Weights of a small transformer language model.
Size: 11 layers, width 128, 4 heads of 32, vocabulary 2048, 4.59M parameters.
Architecture: biases, normalized queries and keys, some layers without attention, local attention windows, gated attention, hashed n-gram embeddings, a smear gate, learned residual scales, capped logits.
Training: a variant of Muon for these matrices, 138M tokens, 3689 steps.
Each number is 128 + 32 x the weight over its row's rms, rounded and kept within 0 to 255. Layers, rows and columns count from 0. Numbers have three digits each. The size before them is the row's rms in percent of the matrix's.

# v: layer 4 attention value, 128x128, rms 0.047, rows 37-95, columns 64-127
# o: layer 4 attention output (transposed), 128x128, rms 0.0525, rows 37-95, columns 64-127
# q: layer 4 attention query, 128x128, rms 0.0399, rows 64-104, columns 64-127
# k: layer 4 attention key, 128x128, rms 0.04, rows 64-104, columns 64-127
v37 084:160138113134158030125141077147147149057061103200140171115125100158168130134139136114100167102163041188141131129139136139174152122134080111198098154119170192137109121075165168126115148159135177
o37 113:101094127169140097167143107103204099118135152208147161114159103080133115152128143134068090163128117105169189148161102121118107129114107119116174151182122116084163132111117113130109091144059117
v38 091:175125070064093163097110200109133072114123174122082123175093094143151028106092154126130111166162112090146187113056092099138108144173129089190140139138166079115109156132110109080121119155129111
o38 134:166074080117105125114128112120117098109189075140107139117130178138102098165123109144102099109125141146078155074094072117118156146137139149070112068165118096131174141120103138136144168182137106
v39 090:084121125110102185137079137149096109119121094067132114073143142172097162118154122115113126129125103093035096167135135095093101100132128113146112073077060119078148149208083136105105102115167120
o39 115:177115126115188143088129072141101113112087118093176162140119143102123124097091073106072140121184146069192082184132123089098127110110164139141109150170140170194091150159155184117119148175097171
v40 092:137136117143143076095130115161089071166079087177131094065142188082147122104104111151102134094140145134162111098106133116173133128090159099091110132184077067166165160146116129157149083113191110
o40 120:072076149104132138110100083143122143108102148052065101103141120052127123157164169107111101150105086121107156143132114130148153103169119167111089117168174162171113073167095121118088135092120100
v41 089:115146184137157175086078102125133109159149093141111145104162173097149123148088079144125093061189093111149123123128081115109146121126125111135165095146140079112180163056138088074055081155209128
o41 101:127103130127041077134147145149067177092174106079106108150143094078082088126175154135162111105137090150169095173125151061147117164121178139105136147146149072133128079166116170158149129137069119
v42 092:063066122141148137122120041151163113154143074155111071159099181108155158137110100127091145096150143105137091127057145090116171117107082103080090088090118113133152143114131104149138127123143100
o42 105:101203117168130094117138126076172141168138159126127154107128095126108136162179154096154125127142111140140151199166177087118082114104150146102159193108121099112113126118116109101134132135112094
v43 094:083135102200161184103164167064137117156130122057117184157143085081111090158105140141133105146207178130140119162155148140123123132114157143171197128116120141147131090169138148107112131121109116
o43 103:178095120098156104131098142175116148114156096153111083135165167180106068086194125128145139120087100132093113139158096123111109120146090086119054132108146056128110165192121127131172118121102139
v44 092:158125090132186140040151106203072175109104161089088116188124130120071152187135125171101132133135081055127204124123157092162085104114126155135134145053125106164106149086084144142148132102123119
o44 098:174111116145132114120160151128213120166128073181119128064088157112109107085149188101114156145048163171107109128154079105109161122123130120123156083162089077131149154136184139118152164167135105
v45 099:111128035132146106175108170134111106137081102172176118130111049089160156028100119171099107081124125140155173134145142153163156115079137119135127177203140144082112138138125148167136099114130148
o45 114:129130126151168114116193067123085145102120189083112169099118154137114155152184178157087107170112070130110124115112154159049160129158126140068131111061131124094171172041118119155107126181139081
v46 086:104078133116145037100123123125149139108086150152163132082148047115130071128118090139127152093166126080171106135146140169064131148129048103150131076114173169121147146129189149135116108116106110
o46 129:166144120124119169193145066127085128132154067069196112134158129140128124135158114120076054151160113098107154115156086072129142079095101120149125172194170157107140162136129152128043144192083133
v47 092:108103154175147168113139137136115078182164141153151106120087119128087071120134161131113104153188103128057161097111191122133088130121082095098147125053113148181092119131172097070153130098101130
o47 098:129181158138112077139199178124138112126166149115099131145125112110175131213110071134167151124096128070094158170107094168101151104104181099154104141173149074165109199161106102119165148126117125
v48 085:138106074121131085035176152141143103107104153153147129155065126146071100179162154192032114110167052164122119158138130119143076177049143099148165132150130157126144142082130081137127116058149174
o48 104:121184120117172098171136111058099063103171163103113125083139105149172075103095167165169144180111170073163173076132149122109141096127135073157097140096098130113127160138166102119090105119098046
v49 086:142125080090124056102135131143147114074120172185097125141137191158160112132089155129118129181121126118113210068140111142123109165098153132166119180156122087139079145138100128138127145095087167
o49 118:091098112087128191148136161103140106136148149133083132151143118101187157133148232121163133133090130132150126176145142153141077111162112131131147097153154112188115124069195104147133129180142121
v50 085:126171136082079114187104148120141132115153150147149117183110106062134136115121160172138140113148034189135081126106112122111140097085136111123097152116176136085098158091095101183153103145079132
o50 121:110157110112103113053139135062128142120145154175110146117175145158116134168113139125130146091129139120122170103116173077117095168120138084112192124168161112078109145182109120105086141090117077
v51 092:079192125170146120151093123140113151148125085131163148128144102151103162071159096124090134171041131206086117156138096191167131164113144189135110133138062159163096079127154110121137179096172142
o51 133:193181176161154178131174119137222162128094150146100126100114161200108139103117131105087165096134164163148164093080162151105121074170102146124096142136046164150123080095142082160157056116162143
v52 082:133063139132093180135130100104114194069176117088188110177112119142165079142107121111109163145123121135106146088173063168147165110173148088104137075135164104125121092106181138177093131089121126
o52 111:143155134098126184087126155136144068111084094179131133108129111168099170104132103128123121118140106119117117134076137157148072194153129203115085120153041185131112121147136132133116118171127149
v53 102:169112067118120164144140141149160133174167160087092091120151100178141120054124133114168109118142185108113172089159126143107102155152130129162136117122112137143138070169137217102159120106161118
o53 121:140100067134114165058126191127106120092116099146107126152146153125163131132085059154138166126132091195058149170087064183110112154115118175139081113080147117177135146090130162132147162167139218
v54 091:117097127134113082117141117150155093122132122154153112134049090165140169114169074123108121122151120177118174097137068120092163137098179121178155183119145114114126114044161205174133096107117148
o54 113:150138097159148078135157214057109160133126121164119109106187091103101092113082151132114154123107123146112061105121136183083122083117093130033135106093124147103128114119064139157151071139083106
v55 084:146166152142058178168067163060178109170196129137103158168123123123101110152102123193145120103093150152098102110074129094098122142185154154127123137122141039110072162132139052121127128125121100
o55 102:121140167096116082084166113137085102115113128124164119129136188087126104161178115127164097116173121104131085152183146086165129142067119145152138111161151173164128121110143145131100165064164118
v56 082:120180155140126085111180147141124123161120172173160131108090105126121078117126174143093170074131131160150088103137152148212159181128099090174157125150121119104121150111186116084165080143151157
o56 104:153098115118062092180073111150183087126164098100138074087119145095131167129107153101131089118125056149145162081129179128128178140082154142126103148123181156100092121106163101152091147092097063
v57 083:160119167073107146103088158078174111121174104138131107148096134195156042108066108096189116146102099153113144078107093149037121150117080123197126124140141124119139112095113152126112128105137174
o57 101:117114077137078165131118150192152060063135100146082163111141130148118155150102123131115098147180143089135193104116158196111131106158118199097130117125197133161110123109106177124171101177147119
v58 083:141130135112103124096160130194148145129117163090101096140123166137136113103161072102165112162139161153100151107133092082063123148114138119132135097137129117182134182139112183121181138078110129
o58 110:151152107163180157105114146135098114075156084157168111155136101140108117181140156165111193141098136154121129100154119153156082099105076115144108106121087128097085124131136189178133104128141081
v59 081:137150107124093177131154120113069092204119108136106089159156197139104104207103100180082151116135186087119120130100151085117126106142136130111099135148078091112191145125105134119114129163197069
o59 097:131123151163144117075160136126114131094137135116073096097108142144118123065154101153121125131077088158149145136086065126111072186061129146122118106090115156173123112184098155128214135093100128
v60 088:123191167096050119144094145118138123104140100137172126132145078075117085103149087116125100110111131137159160071146088143173176128162109093180121111124119112067101131091094143136182138131190106
o60 149:136047127131136128111149171068109164136183104104127097105117184133075188111114089157146084126158109121137170120075089119065072169193144161112143122196152154153128143131136106109138141108114149
v61 090:149142118207149124129086155162112092170115127109154188140125078098121170145083121123123101160100137142111155122127118089118123080139096118092119099114109122135143125127088193138148141153166105
o61 113:081092126079167176129159090129115094073146069087137095100159147135118147109134179129132168128127111117129139100109103187098136088132106132119143122146107128102124152141141152148148131108083112
v62 082:126123131125144106211133107172098111119110102157085114111211116084078154190099106129070155126120107114091090177115109094092160080158109183146140153146115150115162092132185103131153150047170092
o62 104:079160120148118119169174114101109185136051121131136104082104134214161175035137086084122137111116122166177167124124187129123150123098178214120071122105106157136188109152114108137144141087128126
v63 081:121084115129078041152140083124150098114107176091140115153078105121130141158108129121159147150147067074145111114107152148154101137152078184153111171115137201102094104082150144089155158091072137
o63 095:141140114169168132128173082117126124134145102136078157121134069164153089123151161110037106135186192165166155175152169137080149087082092053170173147096095129117150156120143121117082118121145159
q64 071:118095112172141103156161125115140149116169134192097180118181147151048080133116157141118116152121142125139122161094148160114114120136121103093121110182149101128130100089136131080071099110078136
k64 076:156177125135125106115109095171107130091102119119130126138112121133125164119193102091138106127168091141156110057140153136159184096151106163208110104041124124123134133154139161079162138102100150
q65 082:169125188142145138067134156099110166119125178089111143146109149086166114133179116172144124108127119118174142106172164099161102102180128174143167073164096142124118121156132165216126100105119163
k65 074:129110069097114102134129097123137116123121101165169189117170099157114121139079188098055120117146144142102110148169102146122165104106122058099101138064148100126161155124105084047142169131145084
q66 088:127116110140079180166098144123131157133134139101154132137152145136111136153135239108149101123094127119100139142104056104098161078154158109073102055132109078154155100186112218119065098120091068
k66 083:132126094112109135141152118163146075121131096112134121187122078091104121128086084123104168130146143103130113175149173093153141173147132124140103245130134144067105121109132069182131093136152181
q67 096:151130117114130099077206123157126099133127162118099212146121134102113065190131146114161130096152099206079135130151134125092137171187114131133144145131122113120146132146208117143132101062185113
k67 087:140103091140159076145105147100121149135121119184126139136093126132197126179168108179118103104083165111111151096186093101097150127141109128087167083108122139109121148151154095147113115170087126
q68 086:121036161128172168096168090110142110148145112107128121190132047063180154113126156119106154125084114145106177105110088066096141157161147139094090094136160068113177146146105146129116115139118112
k68 098:106139118123111112137171120143118127152147090108179111190085036068148154099124096140066091126131160072152162132098097128081130106177120128110138130134152111133140142162149208122148108114089164
q69 093:090122166091130098112125138166151123153136192099157163134124166122145150111154109176089178141145110097193046148142145166209094173152119128113144147157154159128137137163119117106160125100090088
k69 080:142070157148121095121158109109165117139086207083180175132164171127154133175141124159117208134147062083170069153159159182213122175157127138092139136157127121137147159112174165131157123074112124
q70 088:108109203152139132141174172177192103117131102146114103091180188152115197142119077172148180138126120098143165160116097110145142159116111108139147123128121136118093141146122051148126150105142175
k70 091:104072151144165109138197173180168124135160157163164125063192189146133166155125098092169196138145127128183146132139123115152128143164124113175101124150148128144082102138131063128087146099139178
q71 100:050045121117114118140155073078079141134135126136102150154091067133122186132122079109119155086120182074110075177154158151081167111139112112169167117146143145141044093150139077130154049166134111
k71 103:074081113085111107100130096100081170125128139149085125161103129128071171106127082167089129117118180098155131201149130139082148135094150103157188150131145169112061130152130078133144084145134108
q72 062:093122167098194114140133135117075061165146135161090086136145024141131090124075058138114143146107081088132176116123113188090154133134120073134093097171110122117055121146156127110157122129144129
k72 070:160148092135060119100134121155166200081099117150187188140130222155130160151137220105141095141178185164134078113149106053158099147148136153141189159093118118081176149111126137156136145140098126
q73 084:139139124142150161140147053105092132096138174160119166120059152156144134146160129175109148136138133165084157073163164108126116115108170118136120101130107162150115177182151132134096136101106202
k73 073:142065139141137141067102200094166083150111102106121128060128132133117093091097140125142110127135107083142075147110110115099093184097055155115129157117125148156150136153092139125149111109145098
q74 103:128128162144158082094116090082117124130147186129169169092134171188114131163107112134164099139095104095149107089184140181110107129133149148149187093208117118137146177176142123188088168165126111
k74 077:129108127155115193175063146081177139143100064139185049109137106156190126111146125089072122144180160142139127093125099110127080115108136081076120088085108109128126153161104172128151113147128141
q75 095:154088162140119153119113127098112129160144139057100094090173132195136165089062152106167160126108096114142124073183122150180088153120145132173165146175069187115103135143110089149164125103122100
k75 083:166155127143107137102114111124144177120131128189138135072077187168154103083129095113087107099165131173108126119142167169116129122125145104162122153136122124148094117142187113074119140121152075
q76 084:127117081072103120131049145140147043086153130161099154111099106090143082152115149111174120083108154165097129115162089126133153085099142110116150122098097154103151102147118119154092141130172155
k76 089:142093130105107116161099150131154056118154091104135114163062103108148125143112126071127173065110161157125129128075119083099153137117165106142118128134177109104188096130044142130115138137134156
q77 096:127191139086114130132152200143139098146169115145134119170115114101109152130150102164106123164092100055116091097139165127103109165092110199093154132160138151120143153043095098108109128141135105
k77 102:123155163110096098111151166135134125126151124140173157130125061132117157164196098113178125130128140069162021108096168095130126129140114176100082105136152088078122126091131129109129097163125116
q78 095:150091102159146142151118097171170134139088134131129110094096131112107124133137119157182147126179107138084148113170139072139105077150124135056151199205128118058109129129172110131128084097146103
k78 091:136070099153131126117164149174173145164143110100114132114129115122114112178137121131195176123184100095098160105159138084116105101167150138087159163177124096100158160144178110111125065106144143
q79 095:070146104144104093131171129113178102182158155123109125120105125213157112137117081116191073153148081141079090139105144064106107108169093105145143093146122138155183103124135150161123090137155096
k79 097:086095081147098124133165139101158103187105181128092115129116149157129120145121098101180099155183089106115066096082155049105122087128136092147133091100097144139153096115143160128102116148160114
q80 093:094150188117182116144135084136104188063146111143164132128128188154141112114091161139085105140128098108153198105171141126192162172126099104086159131051144150146130103092128089065095150118152131
k80 100:103126148144183081104148122091074209085120105144179112167137098190158141139113121090136109148130113088159146137133149092190182174189102091089130143098133123146129122076141118122082147101117171
q81 092:132065132107152100148150108120164129134107125133126084198130107168133120144098105158158145086118125088163084131097180123154138071137138064072107146048114099143114143137172137139158149166138117
k81 093:155074122074158089174158102118173158122104125076128071198115089121144077124066108151159131082129165124168093146088168134130110063120139092106108153062145114155112175116133148112149126144082094
q82 096:082102134054100130105117145131094089111135117147104096178101051092128139067142133121160180162118050148117184132133131088121076111128098181174175087125089140110146135170092133123103137164169124
k82 094:100115117066157108140109087170085072126125097139144092148120061124132137137162132068148120221136105104121195093107092111117091102096135189172166101122085121123128115141143196141102117179087156
q83 096:152132152133151186165152061100123099064120129113103101131126144122059074148091076158161109120124053140153138111122112142142170105062200149111106151132111163079113087080093087108110103104134184
k83 100:131109140125114156160158128082116103058134152064114131141134135102063090120099098116181116074157083142162135148102122158189133090138146156149104140161133177097113059077101078111086110079153177
q84 104:101103095159105141164190083124113129166131084036147131063110121142119168143140129118168135111171131117072144147116110140134073148144120138138130142161149104129134099129090066148129221092103088
k84 097:112129114164128086134162060150091125169132089060126086117098152109108147123136120130177130128151107093089113085153105128099091120137137147107171151166102124105155117140100104169177204114053104
q85 099:110073109156111139166149112203072131081082115080144124073143131097158088199124136161090118141141168115162158163204165136097104143143106140069111133160174077080104134073112156138122118157140138
k85 104:056070122162106109132145169220073134081109072083106106077176113087153073180134178159094122126152160115186122182187161143129100140183081141091117132122144116086088146054164136133140136149157138
q86 099:085117134150126099166143117129114169114167123146122146144160083063107182100183131152169118117123157101129054156102146103170107147159098095079105185077069119104103159194143160127131102137109103
k86 112:100115133140117100151156126142094155094130138164125181121195134084107137097170153132139093100170165139116087159109157128166099149117088141087095192117108105104119142148158127110151152114121092
q87 095:098117170143172114177111130139126141159133124145196150137102117202081149122135132126098082116127128132142170163122140117165122107156083047119081140085175119033139135155137115126126123143105156
k87 094:103110159146131093191099133086147127147150095123159113112089102184113117099122150157106118093116156138142184161102145114124102092156096065129110186106180120047135154154119151085096109154085124
q88 096:138105140174096104129112126152134076133122042102128122133154046184104128160134114123204127139085173128131077109121133084136088116141125118152094147138159156117099115158197127109060147113119114
k88 096:142114161202149094150109147122124063129118094088097140109129076193123142170107123123205138109086137093158091077130200121172146105095099188165144140099139169112112132179196117065104129131107128
q89 092:143176172110077141159077121125102169134127068098129103095119100183146120043140168125135107151146122125162088097172104091123077097166101101217199139154146141137124185155100154171101131131193158
k89 097:116130161124106175173123136093074113152111118116117067093153097156198113107117153111146091142127102115133143130133122146107103140132115101201217146143128151132129153117085174165124102137205117
q90 100:143085119108106156103153102124126079158160132113104154114145137204151123071043079075104119097059107099164118138161127061095113139089103108126098117137096153115150164138061135082052109093142083
k90 095:140077135125135160146146104088140084175099062097086141108152121183144109093066055112132119146066136108143134179137081097122150106074103077141114121140103137132141135111120154106111125152127071
q91 090:084094095153184110137080094089162096081101147140158126123149154136148160082084117093152136066142176113094240159160132170096099096081159146168220120146149135108118114138106132152125099135096120
k91 091:061124085156170099129066180126171109101080155094111148141117118121110182099089092069129187088166128115116163158114135127123103108144120137167152109085159107148132101129080128148146098087110137
q92 096:150115130077152137128062151132108115093142175115130111141125129152165106158071090153141162107105187071166164094110118131126193108139122096160129145153088104131160177160135108122130157131082063
k92 097:126103160071123166117084149132120130099136179127100079144145134141188096150082081181172143135161171098130126125095143136139186114151142132145087167148126125057151145163112118103174141151086078
q93 103:175118132133129091104167111131085150144166136157105122132153076132125083126160134171136161124176114123102124158061151119078176129120117111144144174122112140147149103129134132150169141104139167
k93 091:187106106105099103094125087139073161140156152131106092125128106110119134100121156235096161111192115116110131136082127112098139188135082098145166154145077164142104108119117126135155153105127111
q94 096:098134154084091207175141130185104088115063165110141103111095139159166099136124121152141151074130160106145114093186147097141161132155155120159183084160118118087134149127117077120155123131108100
k94 105:100180148110090178166178099198116111137061145114092120115070123151131143141141085169134152109134175093130104137133131105123145127180127123151224123158146153072137141114114107140188116141079099
q95 094:177103151092170187121132144109157099153103057095186111172140137115163121134117147110107085097092107124170158121161082130112078151168095159153126124135100160105150101184135089152123122104147112
k95 103:160171123108123171118093124109193106153119025106193124151096107080159144118117134159074119085105111106153161140126078147072066128149073096143172146137115127133139107138160117130127121165131109
v64 105:155179186066100081110069150146099079087147071140167192150175194105154079137170136109146150186122069127157103149132116123081145095196119136169135152139100137150141134094127070128200155128106128
o64 103:104079105172130122124159088112140117189104164108043090148089096163095129126099129171113125081173178158133126103138134127167084144086137112073112105090171129126113121178089174128064084109113146
v65 103:178135105135141207162143141114090096156108153125130108140114078176105094165132075141112073169100129150109117133144185165110153053139170202111111174149096130090130132098110103134110099149134067
o65 106:080110106127125041116144150099142126123173088111139151110103166092210172130090165081168201130105127117129122122145104078153115187129069095092144128114157097159150140154118180172150154124110166
v66 094:065072166111122120109128050159151119148101158168115138139073160190146193127130138200136144141106083146053123099163112110110139155092070042119116091107134106150155147154117171139111113181117093
o66 107:143129139149169117120125202078110147085150067095136140132115125069144080124162115069133127104125146120210101122101148064146145125149172181173161168155112146121134116140133064129130119096146153
v67 097:162130122135118108094139130164119140065085089065117109124107119087096085141097079118136124080122110101164167110082116133129159180155121096157107146140080079074084117097073136153184092165183150
o67 103:085177154151125148170147140130100144162105180226171106129184159161118184102178166102147140166161161154133090127146122174140117085098134127163108143071141136142131103136163155097091155119102105
v68 095:170099120087142136105161138083116160136078167121130159113170092162108126159092090167087114154095132101127112048161106137150153135140104171134055137145083093149113095158177203091163095139135165
o68 102:119237158150179096116127081146133120138117090169145112192148134109163110084131128094167125114173087188136081144093130083116138083135094118160138134093144149174118160149113093177107169109095100
v69 103:145106097144136112141235129095098096174113154158115147153101118051139142215156180140105120160134113119105113153077114108167127139139178104165144077154106149097170118158101113172184105209127151
o69 106:111131161089140109097058148124128152095145124127122105154181142173107087092071131094133147093098121131158132127155159134076176150102067103092127164108119100115109127125135111107090141085152064
v70 117:122177117097162087127175104115148143069111085131122162172172132164109138088117114153133104117104158115126161091111146153178088115149099097107075113112153158135120083120121112141128142094170122
o70 097:115116126163080095081112141073109144194133149112114159102088106100050144137160165116143131152121086187116116157103109133078127099165129153139118151125135143135086131147146137092151123133112166
v71 100:149079111181094104183072059133152063159174122084138131108146126109112046124126133113134136135136181095097151146176116139058150154097148179115118089103084110058138103146076124131111198125150153
o71 103:105122087056164146098136174139106135127103140170108090137101137104193185172138129110121137139166081147146137124075129149146142132086104120121186150110171173202142175132130155119127053118125110
v72 094:123142164159165084056053113112095129113065118131111096105123104096120118123091126129156151070122164172138160059137169141148078130118131114069167126070106097122154150103176118108127102163113108
o72 103:150117087120095163158182131136148117101151137153130132106151140186146155067149115138062143180142092073128137133145090100137154137150089161184112131174151146116083119133096119123124141103148160
v73 109:145153077078133123076074149118127120143127156174102173062141092097131174130097153151144123151120138179135126154141119203110093110117126114153150146146178181139148144105127114107100144181109138
o73 110:069106158178131118119186132087135143154145092066115143159113151134082111160195096162162109116173136103108132134143108073128111131155135082171092138111109110129081106155153149127181117087155121
v74 105:138190168106179076111071158171095197159162113139126134098103113187100150174139115127130135162120158150089115113095166112165117117076146170127111135169100096160151123109106187126108139154160140
o74 095:135110087133121175159182098109170057090124159123181076114151170108184119119115119155161146136135125090174182129187097151126173152122110140125163091129151086132099164107099091116141134079136132
v75 104:146226089183118135112086139150109103082200095143119150219131089139128124124143152075103160161149179101154127142109134111102089145157117119106150124040102118127184143087133142123160078158128042
o75 116:107063128105132166141183107181125138123076118135146120000101148091127147110103104168104117135139053135141100129119160184079155124114151137167065111153164129135062085129073102129089139127129194
v76 090:119138110138126125141056075141132180132170123177147133152124130123170076122114099105118100164130095207132155107150165116113090081103090183102085109179094070112071075169136140096186068146161118
o76 100:101103152116146096094156159118099105113140127104130156082146146137088177125136192088150135098140148073146089161121116186185177140120164078142139121142158104174199121116119132153060191087117117
v77 097:106183139148068192156121148189136073110120078155132123064125154152105130183134125126129118089160145113138179179118161096235166072116135136029121120133060208139129140127138108145138111099109122
o77 104:173075137149185136127137091102137145125135150105107112165162105094137162110101141108150098160137140100100120089162092181030058163080106091160175091083147065129096115120141134198107189155135117
v78 089:161162088113067157082158157123180104158134068120201120124097071137106111055085181140140131103100112107124098144118122183178066221102152096086117111198102123153162142126098083169107160092144112
o78 095:112059179154200101133103156144076138090160243128093132098120127141131120209177132123110137166155130156082179113118130103111175101117137146173178121097166136106110125100197153139145080130121155
v79 095:152086128138057097106168146161084178141110176140091157166160087110120143163212119120080092134154166076119140142124120099119092123107148180088077052109162134103104130161106152131104132150155171
o79 103:154130093106163162135090130140134112143192102115119073081133123112118127098076122134197142122114085223114121110094110155142128143199072057146131191161110106141131105121143104164156136128128082
v80 111:116137110135111113152128159086057115148104174079173152165156148098192080080139150087138136138067160184139158184116143124112140130170117146169097068124156083087166116098119179118189095177141108
o80 105:166124134126112117098125109187120143126157100161079108099144136096060168169113135121143113130215117125136079059157109174138133137124151113087155166136073163154065158189133127155130151116141136
v81 094:122131162079081135195139099110115116072157099090128158151126148143149117092144145213116142161154141130100159130119138115111093181145108151131080103237199140138132181131142117134108050104158121
o81 103:181143028164159109118126134168058139121138125106111105120101124097089130154136101084152097080153093130120117151178079093082159128101133102155176126055080132113175165119116176120179192137121095
v82 102:106166160142145127053116115172199153161157109106092175153111137116135164117072145128097115102136150104135142075180157160131188134051110113125158102133132167164090078080152120153128089183091137
o82 110:200109099097144123194149134095102086110116154153177099065088133100153123168170122175149110132126125162132165170114119079117075104168112156115197146117102110097143162141117125089126189107124146
v83 100:128123159134077084105109071097124092120155166092136144146086151106116150140130078084170149144158168133173134116109135097088132174132102123144110065117107117143134132165150129151177123066083056
o83 098:106138109134142129113157212153165143090131086173116186078143101133115121125136203130111109104121075131106104148082147138151101112136153139109121186157194131086154100152083106079079113155172172
v84 106:115074122122095137176074096120133135162115120150163111118099127164127113166095105216169146113120175096157147105055119141098131172093176107084109182099131107218137098094160100155068111136143103
o84 108:120142133126152192060140167148122118118144119133099122120166133105133186095194174058079118115142093126103107152236135123136148136146081134104174081190102121090134202138105124067137132112076129
v85 095:139157126159075085157102094127109140128142096130092070167068138101164119182160150159096078155158133096166112097128082095110169190140159119076097157157150099130098121144117136035160166149176064
o85 097:130126132117186159124159109164123152164087105143179181092199114139107112079131117085142167131120092150108154146126129155092104073136146122179146103106099197178128088132174117212084076147095178
v86 100:107136086154119149140143178168116140160181147141153143135187090138134162124167107095139156154127170109101126166064124068160162095157140115153135116113121112113088167111135137071122055132124078
o86 102:145136179140143140130123132100157134126099106104136132112078111129124107141134163109107101095148071123143135147161186175078080184123098118102077145116138175114174067170097141170101163098148170
v87 100:169066096148165148174132066127117097181148150124073144158114181088149112153127119091082139100112135114174141124197089124134203120060074114130189127128099182131082162132138109130150181116138139
o87 092:157161168091099125087100139132096095113103109155132077085124141163194174144094146174146082149128152144087184053123131163142084134081179189138142112112133113095142145066125115140103149145104144
v88 095:112095124055129165078146128126213084121106099094164152097110193190155131125121089122122121164142101175148138153100120147114153094119177118135110178074080142105150148099145131156158137122118108
o88 108:087135139208155063208128146146041154149149118137109127152134103087110151156132170169111171128088162077088135147145116086124089171110088155124146065204163142110133093146128125082079088129123163
v89 106:089132141201099119110063146152141137124165124137129195140116132193123140104105155110153176053110128105042118133105121112124137089130133098166094024143101093151141075178116152128087142112170071
o89 100:175120126106152111141184102078109128123132133102158095107170137087119122186156093118128122139180063169174141148133126162112092179117149168088105184143135199150110183113141110138149092103114126
v90 092:130119140112199092125081129100139127099183098107100131152117183068105109137180089073133106176123110145171136129150105180081113118131081064125095153129130151196179113079079167141141100136163115
o90 107:117102129113088189105173059170113135156056134166133121093111113163129141123074168159155176119141137092129149131099158116159130112170139136122124106095169095065081154116140109109147210133141204
v91 093:128163138144125139175158170146121110082139130147114169122094158119092136128153127129141141109110207076089073150152132118096108140188131132141142214144095159094100119105130180170137151105129093
o91 098:114161130103147130078113101097146144198122126100110133172180125122136121147121133124148105132118038150154186110106090111170149094093145117139133069138189142156153103135094088082114092124110144
v92 092:186106076119116165086061168133077126118122130094168131133188162113117085116084160115140112128174176158099240141131143145135128130178164132072115193129111124160158142055126133158148129134131132
o92 096:104171147065143116160113110118176100161148140168084182139067072182165138119168096077101118109119108093186011136103134118133148122102130153101158039143130129111110113185108088089125136113097138
v93 101:150161085083159166100127122123113210109183134113129182178168146090147172090128147138157092195139157081074094082121164140161113096143119137105154093137154087130097177232191154117189138124156182
o93 106:125087216163084118168113116122169046115104162100156094058135117197148145135102128143113142081110116130136182160136088157094137124114108099152200178151132186080173119086060117144150140139150086
v94 100:181136162091128140131071098128127144057199160187168125155107105155104080143103145112065170165127062121089132045098132114146122140111117133157181118119081154124097086110161082147110143184104124
o94 100:083102113190132197141140146125137131183040107093086085093060154119180151093132133127154080120141158112165123192163114139113137090087164125094109125111150114142121170108131118120146133087163122
v95 106:112149145134141099127142112125134098131135076176129186102105118151066141153095121109149112140159109150144167205118136124163214172138086140147120164109085184090108098145088127080101053204133095
o95 110:109103118150093111123136171134154167130097177092142108165162117085142163133157102179094148124108098160126082115118120151080053096138164111100123074123206083165174150153162115125114166053118134
q96 053:079113087135100116142122208080154134159122136142143071078109139150124155099147073097126181152181174112186099159092139111135124123196118111146047154092188085095169142092147167086135092129143140
k96 055:152147141122159133101162093142132155152105133125083176162150096119063115188148159142141082099102091170072129172078122175134087122137175138132142138142106185198092048171112108178126152118156095
q97 069:109139112110096123090172156087180155158112127136176123157136121153063119128122136072138167124154147160106122150068094130139077107197144133170046165078204122099167079101146147122174113130122122
k97 043:097123127128130122144153154129117153162130117076053108109109071106093148137207081161147099132133093122171060180086157096131151162155109113131087140198126129214125127162104117128061103116185144
q98 048:117125081081158104150164134124123106141103081135125115149119130163158147194168135128136121174118170155100105115105094135104175158098127124128190052212113108131135100130143140094140142133099136
k98 047:107155176192106140117106137079136160101174168146121151086131155132101130085068105143114102096152093083151158131125135152117068109134180130110105190068095183145095148139096124156113114079151107
q99 064:164162186172139122102073106121100109108146172137110154075123180141151132127089147170172090106163129098116161084157118154102144132086170140112221097184075210131096158152114094132108203112115119
k99 072:136129098189154124155107115097147140077129105169173180094134176160143109126118095135063131093169139099145122143092102184133091103085199126109156141110104145151051092146082163100110110148114089
q100 074:148174156201147113115117093162111113113158141112140155121134171150177136101060146173125076073125094108146148087163136170151140157111127145154198117146082184161096154168126108101134178154107091
k100 091:110192102197117094114100133124166132080152105157142143053144199165129101116086116135123118119146120089125150155086114228116107125114179126108159126159111185144102100174094165092123160138122091
q101 141:213101093168101072160118103108096127119150168112113131120177144105178144107103151175132186152123147091145093198152072078116139113097152110075153077111109135132142144179100173132136130063131085
k101 134:214106095168065097163150121121109125157156153173161152103198119072176129103120147180153160118127126096170091198133064069100133132106151098091156103108118109155128139151077151121126148070141084
q102 126:136202152117123166032162164155155173106202099140167103114085131100139168088113135113144168110111126132110111095139123152139107115129122071163134150142082129161162160142119113149144084214098086
k102 126:135178139118124149048170177152125173109217088129168094120074131108143166098144137124139163112115125135107100086128133140140106132134128052158142144128088124148154159146118113144142100221083074
q103 132:126118099150166120171120100102155124184163121138076095141085101149116142079103085171108133052102166123165116105091127153172130116119155118175077124123142096098129130125093110082112063112121152
k103 128:138117121151165123174137094083155141182158135120073106137091091151127141074100098176114128049107156122165114094097136149168131117114147129184084114134129098106128146130095095083118065099126160
q104 050:078160104112115110118174155127138143165126125092150117153148086155098160119155146147147128102162107212139121177029108120119095143192103109140097139098194153157131096135163103103143086104125109
k104 043:143113146095126140113090150135140118111113133149100106116088131105077093103124093047127148147109137096141098118184147103162152137130147143155084142168105070089165135119124179159126178141170172